Weights of a small GPT-style language model, trained from scratch on English Wikipedia.
Training: a variant of Adam for these matrices, 154M tokens, 5192 steps.
Each number is 128 + 32 x the weight over its row's rms, rounded and kept within 0 to 255. Layers, rows and columns count from 0. Numbers have three digits each. The size before them is the row's rms in percent of the matrix's.

# layer 6 attention value, 128x128, rms 0.17, rows 71-127, columns 0-63
103:154152133116114161134196112166164147049118159135127112111113170166202104050139133075194156114141164105021141124140132135138107082108084121133155149144123118143097145100078089164144098132095085
089:091076135147114133100081107074160101138107107135124167122076097092099076120128055151165101195099129093214170116066144126166202168145165105056086088134113118120173178116110145094128141138116163
091:163096162137118129136082147163105163189088135101146082121185103199192157152134133111132107151126159160117075113119119133116114160111135135081115123103123105114125128154083111136149145096147114
094:163123144147120117131209161110147138155176125114078138140094101094073134117105113119167148104105118115229134170121107122173117176138211110092166119125162131136142164147120148137080116156086145
067:109131125148146142111134117131183166138105069099034148112204113164163123055128169130207133079112118142166114109172152142052129107095136133111157124175103118111159146103131105114100141131100100
086:160129085128117102142132179135136139093127128121117094130137119155104142130135179110060130105194110183093139087156106114053058169092117142094087122137148166128103139085143110187139152114203165
092:095084152150115143157103153111085117178132123083190097093124138112122134147121141155142156152116146091164135168080114145187167141149167110108151138122115140097108144176139145080145118140101139
087:073047162177108113114146125087155120143133104138136072138137085073121112181140146107188095176184160132064114146163136127079095156212139121125108115122101099152122125152054119074142126134109104
081:202062130112114137168072173107079114166129119109143161132153098124137151105149151131089136109114141119065161102159129117111089178137156159138142139085158147166115133128179147094200103164185126
113:160085137134123139135153127125117096121153083097078114123119109047155077112084124145197109094139128108125153132119141136133123145147184137133140140146140148165129110146150100132205178158099115
074:119174140152122185122148074121171104180118088144077185118130113101098137162090124140121136147207084117177109110110096150213092107148123129024113080149103133067142117113089130116062138115083145
073:155130128119086106143131106120176134156131155127165138197143131060116115146123130090103100122114128173147209204124096104174102106150147128111138145129145158145151107164093122134122096125122160
088:157104101120098109206182089167109117118143145124133057093084095098149165152142188099145150159130136100054123115116116126120086122152165113206119123070106071140091111142137088154147168122138093
102:132086161103096139192145169148145143098127137156100059112122184065136121153125141142137142137140118154166123121086097143125153157143172122120189122145136140143100195129158124172155069156081132
106:135094152129102119185127160128102101116156079065107107136125143062125104129076143140155114101121088112182157132067147130165158170124215128108112154153135175158141114156182123163140191149078144
089:179098121117145105175090102107132122120115121098131120135141104187135201157124152126047099173139110143089079123116148118120105111047092136180072148120106157114145065160106149133143176064131108
084:112089128142123127118089119053162154111135134168083162126134125109100113050119098143067086132134187148138158159178133129121070174145091154138131153124167135187128175132107156125113141129177148
095:150167145150161150099075194093092128130112111118097160154141104145186108072102076164155083099134153124203157090130147141129155180074154150090125137172168132140177171115142143151136137144159133
103:126134129143125136137143184102155157151084159131101201144076075126164142090135092139163094114129138143126124151104129111150085149086104160040163154137127126146097143133097146132130157089157117
085:139070155131126121174135172144150145173120078110097059111101128111135193160112175155110076149161112144214128100115103129092080136118176123117101130134107101139106154180121146111158139129141116
073:177127100130102126212137206158172162084144134094125131206132174095092159142062168116086080098106160184105162116166112100064060145131164132101107159126156155171115121112150130126139118136202174
091:118112117178142156117181103169108157115119103103096112116182116156152161112081135153178115158166094130076112139155148127094090106119136163147061122165114112125123042151113140082192229132166109
085:170143140065094145126050086083119128113145130147181136145079150150149062109102126120104114105106160118182205110096139127190184170137148097106133098106125170141149117133168086115139076142078158
088:176123115103103117128194091127138109056157109127126131144088108073051113130084154119144113103102130107071160109141154122104118146164181128148142127114122143192144114135118109081147113163056113
094:120126107124121129056135062136132114172092098169148151145168100134075123131138144136135151141145134109050149093150135136068116107188067132124152074115123151168135078092157126062131082118145094
102:173063149113111149123049104164136121135127090109176113169179128103114122112139203150096147095150095161081200065149133124065062172123164119103135100135135187122122117095202099104174084147071134
100:113072172115112109172116229133139149084117097107132133164185195125174137094089169153223108083139173150123153133183116137068121134091123146114134143169141132185140195078096140053152106134099113
088:093066152132128107098157194124096116109113110132178172190083149087069083183110137096229107126119121140157189141142119145132126137150224099106173161171127099119133154152090140078143102156084113
081:140118106147143107132141135150139058114122108136164089177129131064156134170131156128141107104207129115059138110182102147122084118135169115129135092150116229127129103172189099089125130126082097
108:116125164116127136144160174162141127085114101110155088185191206126132161161152155147170112119165085178149138126164122132088088113103155121155110139145150164130116165140106109112154124132052146
088:090104160130145134137096132136151133112097120136149080133153186128158119155174127154199105139156103123164087093107131126103122113085133107090133116099144064116123191123111102110167108117059114
077:142112115120097135127172123149140100105125142129140088097139107131111137120181190098078141168132147140068189098192145112049082100127161115221108101092139160112111107121093119158162151130157106
080:072119127105095182081098128106098121091184162129169162087107170164106105134086108114127205096126135098140116198123151133197153113161071115120171123131125128087090140100134121138135088166107132
081:115137133142143141160046081102146115148113126124134163125119128074135075118134133133117153078146153140162156082157116151151112162160124113108186120147141168103124137139205099153105089134099152
077:065170153117105135037164123139150090130089108136104120118158116122145117115172123132138159124171088146078144160105117154159132063092099127118165119143095151111086116157095093168159145098062104
096:079165129116134170102093119118145146114109178132145157171106149126085037128143072144148160112155081106145153139100104114174150128172078102066207123141149089133136202114117099189115057145083154
101:173146129133159099098087134181050118185083106136064158119178095131141143100137156137083153074169140090078140145128105142100130114125133120161143110128168145113126141163210146091112123153133112
095:141198122075148098117123110122148147174119122154116090069121160191161166096158106138066137154119147100143104118067099123183171081067060114131128108113138118112122167085073123184099161101153146
078:162058131155146116120136076166149142122066081155116100147185130124116128129133151112178102137174195105127145101186123153006096119150141113108147098123152094163135198121131108121124052159096108
076:070107138091135150053090095151113105118090137152203212159123124122084128185183094114166157137140062133192164118075104139151127123133138095075180119121123167113114150145113138115169107132057144
115:182109127114115081110146096145122102125110097123115111125148142144140137113098129099112121158083132104090103164126119137120149138117159105182062101127104110185154086074144117086117135137166130
097:124132135066088153081102074135113135135125110166093153130131134104146038080181138130126147103177110083140182123133136116190097150150101081094178101123139080140134174076147081129166125151123153
106:143189112114113137066202109128115128106130171150134190086133064183083171108139127125074180121088114093111063148157119131148104104141112121156140134095117072130115083074087135129114116143129135
077:070141083124132140082116105172064160121106158114126124152170124136095131126087116126151154127179121132117131146162139152095107116133130131164132148200113072108139082164111147158141097122176089
082:104160172115142117103125153177131146129094113127123154162193177209136088096168130105207128140129091115118105128129086145082141100079084129113151113158122063105146179064101107155074097122098141
080:115182114129141118139128109150143096167111106114139143120094121127120086155123126115116172128066112119175088111077099137176149123138146071109145117125087110121106144129162111130065091096070116
091:090091113181128110097169125157093142106140156128157113098182091133094135152102144120146135158124103124094146171169127143084122096193127135174077134130114079114132062160093176083184124148146102
096:158145163096093094103132116126145151169139130136103068131154159130067095129211135117091115157048095124228140123103098117109124117123158101133124115092154091131124150068149115134091101174123153
096:104185117132171102104211153139182114166099082147073142156154142126140161094137109126094101162151121123161109124085083137176091136112116160157124140137144138124142102161095138176038162083183143
084:033076122198133148108176116132108130147151100147140107062194053139098128116103134142193150159137145108120118177099148120104123142185119129105115101146108112108123068116096146117093170113177106
100:113101154151083123156107106116094108123088104145155107062123079155184122178180120093149098181086175138004124096135127125113139144159132118156081124091132113115092133113095082120168186108156102
095:103126093163124133128113061094048141140150175132123134051124095089162094110082081123151159095145156104072138192110155136192189161172100139124131131111133108139136104161076150070176104139137121
090:111137158153178109131141164080140163192048093157112125192161150143190147102119087143118091128177159120114125139117138130165127146103065151137125113126136164131142129179069164035074150058181137
093:150101190110126123130159216155110122129121106078131142135165207158145067096127108148183142119046096133097082146110107128145177140096171136147103143120107077167137120066151085072156143156092122
087:107107125144136125187078196099100137073132186088157139153126147154094078142154140126131138099060163144163135142174141120135159134166170140150177175112164133128106156161131127129079091155080123
115:086086149135124184129074156102076107113140128120127173166109099097136077116097115182167086135131117153179167104166139138133124181141161164085147132162111174121149085151166141121160115124108137
094:155101081162144136105081046155115096157153102140124114097157078092163109120087117104055165095146121121109128140097135130171169145144127132074085105135112144143166061138186106124061108133124123
# layer 6 attention output (transposed), 128x128, rms 0.175, rows 71-127, columns 0-63
105:148083117204128090143182144188178135073152136102123106166082099079107196081195105083185180075136087117095150149182107107155091093097107115156148141117126126125102121140092123112132132151121084
093:101113118109084176118110127172133137101159078135074122120096115148180057140125074122107113158085156111123130097148154164176131107102124098128150159140130110124182129152092178129186079068133168
092:109119114130046121223062136151108091169197157151100177132135098157155119105136156121107102136087135147118119207145095119095065193138168078149168085115100091116077108170193145119144101165116129
092:116125135108045116155123113161158196153102073115173104129100140115112146160099166169149097145127144072157130090132181125108148131192123115111159166137145110122159068085101126169097084103112179
075:105139131098109087103124110111147116137188139176094108148128102106135100162130136128114175071070116130167112155085066134178134188084113075220126147112076127149104184126082114094134101162099168
093:154143091187134172156124141116123099127060132137127184084173147115062120129105159116143074160150152101151122128131126117100171178190122123116109108110150164082090098094205107143092164165125137
096:090120126093114125147114167165074102141090142091141138148110134134221125112112180106120153055167138147148119136081060124109108100053107113137111198178113123173148135126102127113139146127153129
086:109141120104148107101115171137091092116151187199057136103132099124156131108136109135097209143105142180085084122131078107144126159067110084173159122102118087126155162138087158114137100129216136
089:129128166147118144193086127112154144168081148113159143123126098147087175158115167137195059183159157129062097113122156109082101129199156178115112112146127139116149070150202103131134174151103098
105:139151117102130093158109091154158217187155143113115121141125072124136147161094151136193092144162142095145110065141161124113097055173165128146148103181149102096160117115101124091153149169112143
081:135101152058090160085184128160152123096175092132079163144106154093195108091127098119074172073075141150180119149130047146159136132092122120145165181123115179171123150105072164125150086098142133
079:123183116146131163142073162114136131148084115105168149119104062140096158126060125132142072169196142112127162125152195171140168119183111131081171131115182134111152082095124100158129088102112134
083:145126138119079064181205159179124150145154160103124125102158152105099178095132151109128205133121102134131070156162126054090128124165169138176122139162087148127118099148106119107130170171186046
098:146105149164109142144178170181133149110116171118114116161098186082152161113153201098169096088184150109154063134163122119105161129119081134175114176109095151154115132100136151124141141086144145
102:122153155113123134146120158158112191155111165098078118111146115099150138121077167161153121090192138094163063079134128117093145056142137144103080143160114163114194135083085158101122183139132147
086:136166186111191124144122159062078125139112171151077152116194093159128138092146101162067183126105129195123101163118105135149140104157136169091104076105100163096120145157126167084114169132152071
085:094135139161137162140088102097146113159068118176130107085107085193099140148106128117193053235156138096131140096124202207123145109169086162100137072111160118136136123126133121124129090090119184
084:113134147156137148105058080135175165183141080115111111149090101164083123190112125144165029162146131087134141096127162165122098127139168135078123085130145100110183096116115165131147130121060200
104:101093148159134109131052134142161131180149099121100091090076062152101156096128102174148153195114154142087129118148123164142113133095192172102125120052132120132135079146113181173143106127095100
082:098166170111126125144134187168112141144127149137076122128149160109175165088119181134115171124137122173136043152149050108105166150127116142169128163099045165181158125125121182124183156109197117
082:135149132177166154172062130113141138137061130152133148081148112122077195126066193152157056175171120104093122143152186145085146154168136148106059120098159141098123089086172101153136142125100071
100:148159149116143106135097084115091143205177150164099149156136095111139156162109130117157125151151115161139165118128104104093040117132149125148128040122147104101119108150143160102170164179132115
092:151106083144108177160133151149155197056116093055127121121082129131111135069123114116113089108143132062118107144171157156161124095096133174094154176195113149123188106127155148154173127116113115
090:142116144119123086099188125117135208140093135099145116114119144077104197133145118151173137139164102121107087054151203106120128085160112173097099143129119138115176121124089115149151155129151097
103:149101110057117116062142098044131116118167127161123154145121100152128134083166076101082188126052117145119167142067126107141124188092137144189158100117100093125147186135143107110153118126138103
092:171151104127119153113141140103132114084115175137081183101133115106132156086127162105086174075087158132135086149131113125116156207132128131176115165137081185112168162095170137079135172161117101
103:094129168202166124174117143094132144155121160132102113126129073088119216178131215093218044120160132098055114145127163139143144139165101129146090124120120113135116171133169130109165146117099140
084:107166119123124111108131173107142145101150113104110109081081113120135172117121114133083187111090133133091114151171107157172140132071153091147155207116165110121171159096103148122130100063166125
085:179140082113155120072136179125105123073131155111063128129129147118136159092118095152100201117105133136126128124117082167113141154070151141122153136134109124114200182098092199098134157172161088
105:124170150162208163127179142119129131107115175147094147150131103080190178144143177122143129088127160155118091164131107177129156133133075118150116155073119161168077174085141133079177145108112140
088:112118170125120101123188155159156126101211124127099098133131128119149161141174170115103160084069116156097092130173106130156106154133116104212153165059071143147113163151149154115177115096130126
088:147164111135185113144170126083060179133076138147142134116132145118038140151113129129167152188173111134136112112121189095110128120151130165128124084118127149090119089152133107105127185185153119
080:137114091113113160141151120138137112118083112092190111151127114110127111154129174104195108095177133111145177111125125136177082077087092123109132114207174128152095101154166028138081127124104134
088:148129087130142146101115159170162075087146132126107132118113152118130104101128146113091128062135135113167121150092070184133148115066116142141122176145099168163160199118072137101099109137135151
082:151113123104167136083189139142138100120136117104110133151113124113195107093172118091090225056102155154171137136124058129170127103054092122182160196108109137168097174098075128120134102141136157
101:167081104137095188121177111142175093087146092096206121138077121126108106135168142083117067083114147101137199106136139145136134115141096110141143172132171120156100094097132118138084051079094180
099:114160143085159123164081087126127105178102108108204132189146142159121108176106191130144047120135095107153182132052093101074098133199130130155126136149098098137132160102133085073117137118081161
097:129091125077106123123171107162158171098154078071166096150153144187134099101149112105095168143101110103137136188113156112134159142140126114093169146138092154147100105105144116147144100085079160
079:144099115116108094132155140122145119086185149204096139133116144114123157119165144089103175115052096111126112153137126114105127191140104085191159148096062122162149216154085134085135142134117173
080:115126114077140168085155137109119084078137117111126137122095150124165114103152109137071215063064142134155165153136051133170126125055115107133150199082136130158139174139130118115148113093113138
122:120151085087060122168133100121116174074128104088098137146170141146084150140146075093111106164093116087117158134114188086102157185144150133138159098216164079081187144110196123123131109127065119
102:137129075118070184128205092178209155062158106058156140158088139134086098098144159054152082087136159074127111116153137078157133118131096137173180179150142137137152140112154096131141075118102167
104:120095098076088094109185076106127109126091090121201123135105146113138080151164135118130142096112113122160192102100107099128099124151110131127128132166144097152085093154166045137093086113113133
088:139193118118111108075128126085120089150138151136103123160107114115110090140120125114096159057172140125158176109120067116167104146066117105174150094125134092110117145132122102112111123159159112
084:104151130144126157128184142146162072067171129142086150176094116108155111124186134072104117054062130119113148167116090116156163165111100081204115179071127134132110210090144139097126077124099146
090:132111108099091123099159167149118103038131125089113116130145173124150107057158097145055198083073116111152112175115072126146149179097132099161144181153085143145132182113108133143119112142141086
098:111183112112145112103107127086056103201135140172138131165105102110122120209102130116146110155173112184157180079100125109127079109126110115146126061143145056094120117159144105109115133161173114
099:096176118119102157131163120129115155075118115118171126150129154133122065152134184103125054129136140106182112147112196097102161154167083144172145161106113133164157140118165092148125088091135200
095:108136132124130151089145165162142109112112102159081125117119163125170091069116072143103182151103144120167123126108099153134190139089125141087156141070129148166142156102053193134138109152131149
088:127117119071120107125096113095062087160163137213103135167129104121162094132107100148130166137128128172155142122092067082133081132080138125144134058123109095100159128159090140127100126186197175
098:095101133167124089194140144181091138134156163159072165140110135119132125093185097089134155177126131190072072156171126081096091099072153125125121116121122125091162158164127152096153130161161089
089:120094122106134124145075085129100116171116133137180122163139104158104107190101129119161079132188086100142189068100125106131042083146113131101142089178167067107130083157115106146126155139163159
095:098135146136191140129059189140128102096126103152080121095137102189190131131132048161100159158077155131123132131097108155163144140087111114121174110082148110148136157145046200137166102108113139
090:102125147157075145181158120127155150083171137068131136126165107111143164149151132111160089114111155128079121145114167060095115153132157133164100136165168118141149166076167107113119099132060104
086:097138151208151127165121166097108122135086163121195088095113116139103161169126198176157050162193108136111151084125197168106104102149118149071064129132159118116131093134122100130086129151139144
114:140143167129145165088086137101150137146126147155066141101068091123176128121119136146139092110155167149117115101137095179164088099075145170129095123126136120152162140144111169084162152131138130
105:177121067071071119105075111123086082084179140127105149129172159122122104086078042115074141071115092105174186098121094089123114175128135121122185129171102123085191111096151161119093140168135149
# layer 6 MLP up, 512x128, rms 0.176, rows 0-49, columns 0-63
118:177152127173203088120099164115111118152115168165076116162082125065103193137098093131160103136142154145162155108089135120147141154171132153108119151081128107125134164147104121078113160082185090
115:096127177126121135081108129071159128121147103138116126144058132146173076129125126069152109133143122084131114137069143144209134062074106131147091134128159135134151144134071099134113124118121126
101:180161129118113118155108168136110154143085100167088163117188168137137171077152122125151108135175117075119165051091128102126138065164072141155162056123164155111089180080134138120067098154125100
097:127154131181101175152154109169070116126133085184119123104101057107133133124110160141089164123213126129137100144113047107138140104089088178120106054144140148094137099151128136149122136119126111
117:115096155153232137054156177131134114165125115179136139142108193097125145144110128144113131098118196153157132110171119097101145150099134179124135160096136173097130131073127163087135101105221121
099:090167169155213125088092026126193081142113087113109154145120125070111111144133113067129071132123091124190099142110144123140192132107163135127119145133153097105105168163155095100120122134087143
107:163174136150156177113125173147085136101113148159118100138113130181163145147168136126153073191230138139138148090170142116106179124163080173169140101156164178103157119127123115103087163161177133
118:162100140178160145129138086124119122119119111158171190149072078120153126160146088115121075137167198100125174135138143125105152119123102227121127151130140192102129149128115145126107067150144108
043:146120160133186163116128126109132070181080155164059113073110084149184126136144088079116136095199160151103123129138120079153166112094151151114123112129145151107132131115160148123102075131198101
104:098160126099134199085166093156164157066115096095059112126091081118123170115087116146115141160147110135144122165119102119150139137058098172175106084160096103132189106094121100140155165083136103
126:137135126097124120093134096153111083110073121145203193155117146111141165100109129120063113098115184121076124116124092094094126177163122138106116166125128189145132110099152099130108084116164114
098:144164118084145125095116066113151062156118170150088118096124119125115103089096145130107172121102135181086142110161088079133112155114164155220156172090167144175121121134150170136167089079123155
111:157113107174105128130081064123151173098128161119164118110117140108162151103127136112139123129143144095105098170140145115100154133125142143151051115109115211185103088085181099066157143189125103
085:123173130146135093154077129100134097098124160138151151080141125116119065079143123098116147089128089162129145147112056112126138108115125161170176181119172123135157135138108191134195091160090113
090:177104113217142124103129084128114138106078153116117155174140167111105135102056058124181134142156119074095125141110150150104157085121081141140102099129174079121139078129116111083065097147150101
143:180177153197181118109095172139147036132095142185090149124129080080109115131102121133137101096123144101093140079135136093112199181160128192091117122101096173078152127067187147137086114136119109
035:109157157117145171078119129119154121132032142203155110110138156156101115167119087090125125119131199078169156120132104060169155145056086138137094113140159173099115108097083156087087150114158108
132:110105117187151131154071127135121088073111128161120110125146130152165088093115116138147063180142122076121118087092147138148174142129135102137089124107194113088190145103156131123100114121113061
105:182141105083103191112150077078103115172102090178154176173154174156123087161120122115145095182128134164165159071109121145115126079119135105081146111176148101089167112141108144144116090089142102
123:195129118103165129108121158136110125111116175131153106122148137116127063171135139170111089173158127129090140000156101110053126095126081179105141122153144148064162123163108158114127116147211135
044:153134180176147185105174150122137104146033110140139193105138134124151144164110132122138075118134135116100125118140114128162181097089104169165131147098170130087127131073154137144074131133142060
124:137151137174098111122057144114110073114056117139100081059134117116183133117155075116163062109154196111106140136114133133131143094133136147127098081139113205145144139100117141122104138094174119
094:071167204144149097138089101085126120122148148161078069095125156073181115165140126095121088112090141115097122152115100134172095111064166146166117156143146141132151088158124087096118145155158126
040:153106186135154205058127115095105101115082161169101136132110094111116142115115089093102119086190133107108146110130111081132135113131115128092159111115120131103123133128138181101113099151092068
039:145128121125199198107123160097088103117056176161122134127078120159149127152123102092081099143133162115105165128085060117150164184120132123139107152055081134125155158095147148103109103113166084
110:127130141128154200115133091086166116074123109154087175145087159103161139098091143085087143130139127100142167117155129121156129134108105155135131206140098116141149163076095157151156095147129114
119:095091136114159121138101169096097091084077182135135087073094151161167141120126087137065136163173113163194095149112144116127136125135104136119092129126179176041133168139132082144086137139228113
107:144106137109112138089101085164175089124128104153077099145161145145104166128143097059166101104123096080130192135113109147162206140115155095185138131143077157129094080128135134086160098124102112
044:124160168128143128058171117101154061128097110150114140086098140096181125119088095096102146079125144153134162053138106102134163079100155144127099137070172168121132113049129171112140105129129081
135:136177161125179150108108162113209125083132075099107173181108160120129120112102093094142073132152157078110173082112129126223159133136119197144145090113161132135200072109118117121137091114101113
095:114077165163163165128080127131176109176138138118120128109157128156117071101182083106128116133122110083177088107118099125147130043110164121148117158147209144083163083131122156165091129168127134
117:133178155155168143069142067097237069101138105109139105061084139133137173121189091150089103119119148108128105118095109126154134146119143112108151128111101165115125124128081076168136151112079102
043:105123146174170214067101152101165073140117158144115107104107139132145129144124102086115107097145144080101173097150134056178143085117095171139134131081173149108154139085161167114073108132127100
124:169161155129236161084141167130131125145108143104144128109151098180200140122167113098089135111127122162111141105167109121134151150076110147165113123139114118054183127107087156176131064112159122
133:127120170199118110127159161127144136113098162133155182079123130109129112146140129102152141157247093114066177081099114079134196157178144152107111079100125170160116085050112132059099114182109120
057:186112215182175183107135104079157103112041125193106147150081088162144128133120087097148099164172121131092130127153104098151174137105120142144136138118152130147152135091117131076064099122158085
108:093109144173120151125048092097118082129079165181071134060120094134116119174163026105193115163159140065115144151099130132147186087108110155127143105092159115120137133122107132159170089152110115
100:117217106114107154147122087120140104137080139139155153123078120153146166077080142123164112195213137164129154152143119114123182089119074130124143087152122110119128136160142177126115128157181132
098:101107105104136133087158118167070133151115079144181142110130076175085169167139125169124132175123176184102137077154110103108183147111099149111143150116140105100138157040182128161168114142135105
123:117103136116152118092169091103142063132121078108107173118129145102101104119121151116101137082113141084126166167113096079145196148102109138112140081072090181157138099057160101121103074075153052
111:112151227160149153153096111131169111064131134155130161154105127087142102090098141070160138108091138073136153047138139085204132115130132134129145136153117111092199198102121188083106121151137102
037:094187147167138186079130135084159104156043134134134143130068098099166129119108146122098118135144104084168156112113066137156138126054109104111150138149191143134133168120126124097127095153138103
099:194100149167166238169122125134090104163115196129157105166141121145067088186165083099170074184164111153155164102109123105134128104090120141100092128110112129087114086166081109133064144107188119
117:192116150092122129090139101150170085110093135169154172089120141143125182119197107095103114114084131064115080123104111117124146141090128107184138141105088133137104119126149113079127131181154097
114:177133142153163137121127126115152107146131107098083185123093134098185121130086072142079084112124141078077143123162127114165133173101085128079121094103122200181144081141163140114128046076102129
059:088142129126143170116116126141153042148044118162109135132147095173172128185126119081153104173166147106138165086133088086130188090066114120140156124138111125089161134124162115115110145146178096
100:212122139174155115104140117074148104118114154185156118159148049147110097201155122157139104149139103138122164150141027049167154159135161137111074077180109170136124085110110118115125083162138145
038:110115163125124126100098142123167062134118143182131142081113146100143128113132061088154134172159153144140128078155058076127136068057126153096124134118127163138117105135158182089122094147119115
038:151126200115151123102066149145111103146091136156131202132116099163152145118111107073101110116194133145152153094106143059146142116061061133154130119097134157101149139105128185070126083118129065
118:077163139139116129145077113134101107169069117131127074104078144080150068166117124154196138154194179090128108146095142131139168090143101138083119097090128199107167117113153100106120134139200118
# layer 6 MLP down (transposed), 512x128, rms 0.154, rows 0-49, columns 0-63
118:138102163135156130153169129170170177121162140215175156065200089139130133167136146130116106105121136161115109072178086073093114131080193119132135104146072112149135133137096074137113120127120131
118:152117133139096083061179104144164100104092164112146087159107126081087162168132090090195155119147112138107142152141123166154166145148098108086145103108086162134141095100117102163105147082125119
113:080176114096086166150122093081097159084088145192135083089108097091135150164103130123147169136087122133100128154120104169144106116137130120147109128102068152132135139094168081127157159091114158
099:097104156144125171132135131145143131142151122125135188108104139097154095139130127106175179133095075072160133079133092131146147087156141111158156132084140125123063156149154131163134084166095144
118:141089130124111149125098116078133109140109200160125142164130124151104113083161139121122113190116089173163116138104206177160147104142117034131139130113019183102169159112060151177164127158167146
101:154163122105141071106150187170048114090103184126082146057170130154119188119111124132140157129136166145147141093125105131159060096127106097148129083125105176141119133143120198113128129119168216
115:114135162160105148090142123109157148120090141141143085135071162127133079124084163139119126170141221139098133169100174207119168125079107097179131100090155164106127116127143152100109137095159223
112:104116134108130154122190088085096074136115122119170092183099096149201115129088149114096122115115144125137104104132178134108134116188137133082117080198038105162095130188134113173165146125185093
027:103169199086089126104153147145151143146119095174085105116117184153172156131072117100132116179111118086100083180125129119142126118078059114153140131177076141162123153085135122162187115078114152
107:078168203100137137112199184186136113157127144117139099110126208106125159049144132186119111112093160147121134131132136104105131117153090131126158115099126180148082153121141096074135123101189150
128:165103116165178103109128135130079154165142087086131095183154137155123091159149089111101127115156122090136136105093135111158129088099138129154080105132123135189088108100059098182137099112117128
098:163079128161130104143109128176087168116132122083116127101090083084090135125101222183175180094162115190100162119172190111159089130112097167077191082132125126095153121078112096121157091123128162
111:156111076072159142114135118117176140162195098118097136098120120124146103044114133112147195176144183076158176118116099158149121093157105145132153085111083204152129061154116125152110069071136157
087:139138106171110133135182099105126183105111103179106148059121070095114102098136113157139092161135196146121167113122173173102141106093095101105133102129190110101120073104114107137123070111165156
092:115156160066146126101128136109212080146148089117162112128102169140187180115130104138115164055145102145185085151177136127120082120089120115115112195097065164123111164153109144177205158093097157
133:103090175119146097124128218165118179146151163109120068127157194114106147101145121114096172107108178094159094122089145082137138099139119130094143107147198156173135186124126113132134160118140058
020:091190145125141104116139117105135107148147086188167110147039132088116110140109110146105108066102148104072112092073136146166107178103140145118076155117128146122127175132057095094188172110128171
133:147115093140121116167099119157125126076148120127086129105153110148127094091159124164105178131118115130166062167114144142098080166125089122111099165141107098091109072116127107126125065185147090
113:062141159131155181122096094089144126120128108196130113148101187161144049165154135153090085099155148173122172132114186154113124157171151069148180115130092132082170078107134120109124193110148190
116:109095184087105143099109159131161140108150087099081104117116056152118111117070170124134104125063143167141097142150096136125110160148113119150130172132138096124137155092074180151168073133156139
035:151126074124160118148107116214131103091078125158162123124188155145130129090144149075136136141169106099158109103072101115085116085127090083117127123100074132109132138156094130153103130183128241
123:149096189145140141120112157142092103099180105148104080153127186066152168089138166125139091098146126119134148152103145187128087109125173157116068130169083152129098128073171137138160134152059092
097:165095074109118129108187113156067112092153120103178133190182096123134174086152128163117116124137131098184103117103135115103117102135147174104124168173093062115095101158124148159175065075122167
031:122209091122151075166094156163185153119132128168119116132128194142153083130187131116126111133131133077079111108157118110144095103117081094112098128113084128112175161044094127146143088117153131
026:119121116074109172141106132188180114064140123151118123139124144140130143122155097137138129167151141092169165093119155227133122060140142134097120109107145174121118118092166082114068123112136195
114:151110152138109138108134148113149080082129198115134123132102094129106132136144133149131148115106157072137137189120161101144123099141172137114091162184128155089134183163066129168135184080193146
109:151145129139123099141128091107150159131116133079073170133102118082137091119140124085119100070133051116119185141102153166125148116106095147129131115162171130216121109102139127114102145116146176
111:104174110110101124144140084129115159117104136110133138111157182135129137147139123180115118194095099146085133146092132223144112151121139150130126116103071093171125114125101061108103132093136227
036:131156170144103182128112170139090142106153088110112110125105092133012136147096113154187104113095146128128157129137212227110121135173144139140109109175148124107154095109168074119099123127077188
116:124154153115128133099166162157123119077155125169161113128116122148160013050074143066120140087079132134118132117135209182173146121147132113115122143111078096142190130112091150129095180149211171
091:135111045082154073175169121113142141107101150131183205154079155119142146115142130162148188093091115105098163118121159178152139137122122187064117175130104129196119053122091074143161117132123100
117:155131101074126068142129081177133096101110187133116135224164145126091134126169119109158116137149129125092152097171135129082090106103068182119117127108113138121077095158118113141132105144134166
024:147124107140158103163105123131094129131170081127135123125139138076121083149112098160081125073077129086076110129107183144167080153181109113072111098103117135142112120100134154157128119086066185
117:164152108093138106176154126126046199158149137132155093184180166100174143159116153134114090141087121105135128150130080106119144126140136140144077122111132123193164134124103160113085115125056163
137:082128104116142086132170126134154187108136196100105185139137142110128107076143090123071160158084073088078131164132102097130162050183078068141170142168138111112159107106102110200187087128181106
053:118106152115143122112155139107031108114185071117089109127081133079104085121072151161084152079110126118077166148093237163172103123157129131089067080122121146202138135157113120139115122108087123
115:089157137111083113140111106150094147084115122174102099113114076142133200066134043206133157148169119112109141127130108126167100198193150117112140097141105072133136139187154115127104160102124123
103:073119152162121153094141121104125121211169115147109112129168072075169099133161107143148201102109140125147145196125160191147086075115126112101176105183108097087131082091162113040152137078145202
100:123119137098112074116110125062096142090122153108153111144114139089148147192088148186129131116083101170082137188101100202161096115126152132113095170159135040104094140148130107115122163108134123
123:123088132137078155133139104135147171139110119130156114178141132152134134148102129092182069143114148141141112113106157181053122111142148125139130143148164136104121120121071100137136147110144119
116:150116116115097128087107170188108086102150159177130134083142076108115193107120152161109149133149165139166075145108147141162122074149087143101192087124163176085137161221124122139091121100188111
022:118142115138127063121133099136163107142151173127127082107083115139183092116140107103116158124125154128104089115096151194122103172126137095151103100123087117199064161102111098135185102107171206
097:076158119153134131111158109090154134108145109153138167156114096130113101127120154167176184171105113159149129051185058166121123104136093101058121161101111172129138140104133133119210135141096204
115:108153120100143175157104115130163175079139111108129148163119151155158082114107113193107113143166125083175130073127104135100112120203085150125152137096165165194162093144120072185108145095127200
108:080176183121135157144095142149081119134176130140080104145122091140078173093182208124152137205093096171158109077154149195170098139134203090161126155161035102057136127107094166087101179149120118
045:133118108107138149161148121085159198097162146136184123132126192058111102171135159212112153087108157168105157111070087162085073194172163130125145138076104167174127094126077171103134126111155161
103:120122153117131125112123153141133179150192116090101156123169177151132131112136163121119107102121176094131137091070160151162116109101113126100164133050143127141076139105179116099082121140181091
015:089119129157109160096174103130154134149065136199114103101148123142139140146158172132142101154171123181151128134075152154087148163162128137111170178186060109119153194117096094181065148123101112
025:111157167087111156174172136086152152135127111096108097227099217140153089073058108155073117125122142094075180152137147107155136144114125169128120096103155196138130148126170131116127078106086098
119:084138155151080136107148110150127107193130095083123146096158124126099173117114071118147099125150122172119092130136155230127082152092134132093088125151109152055083111086155132171176166089105218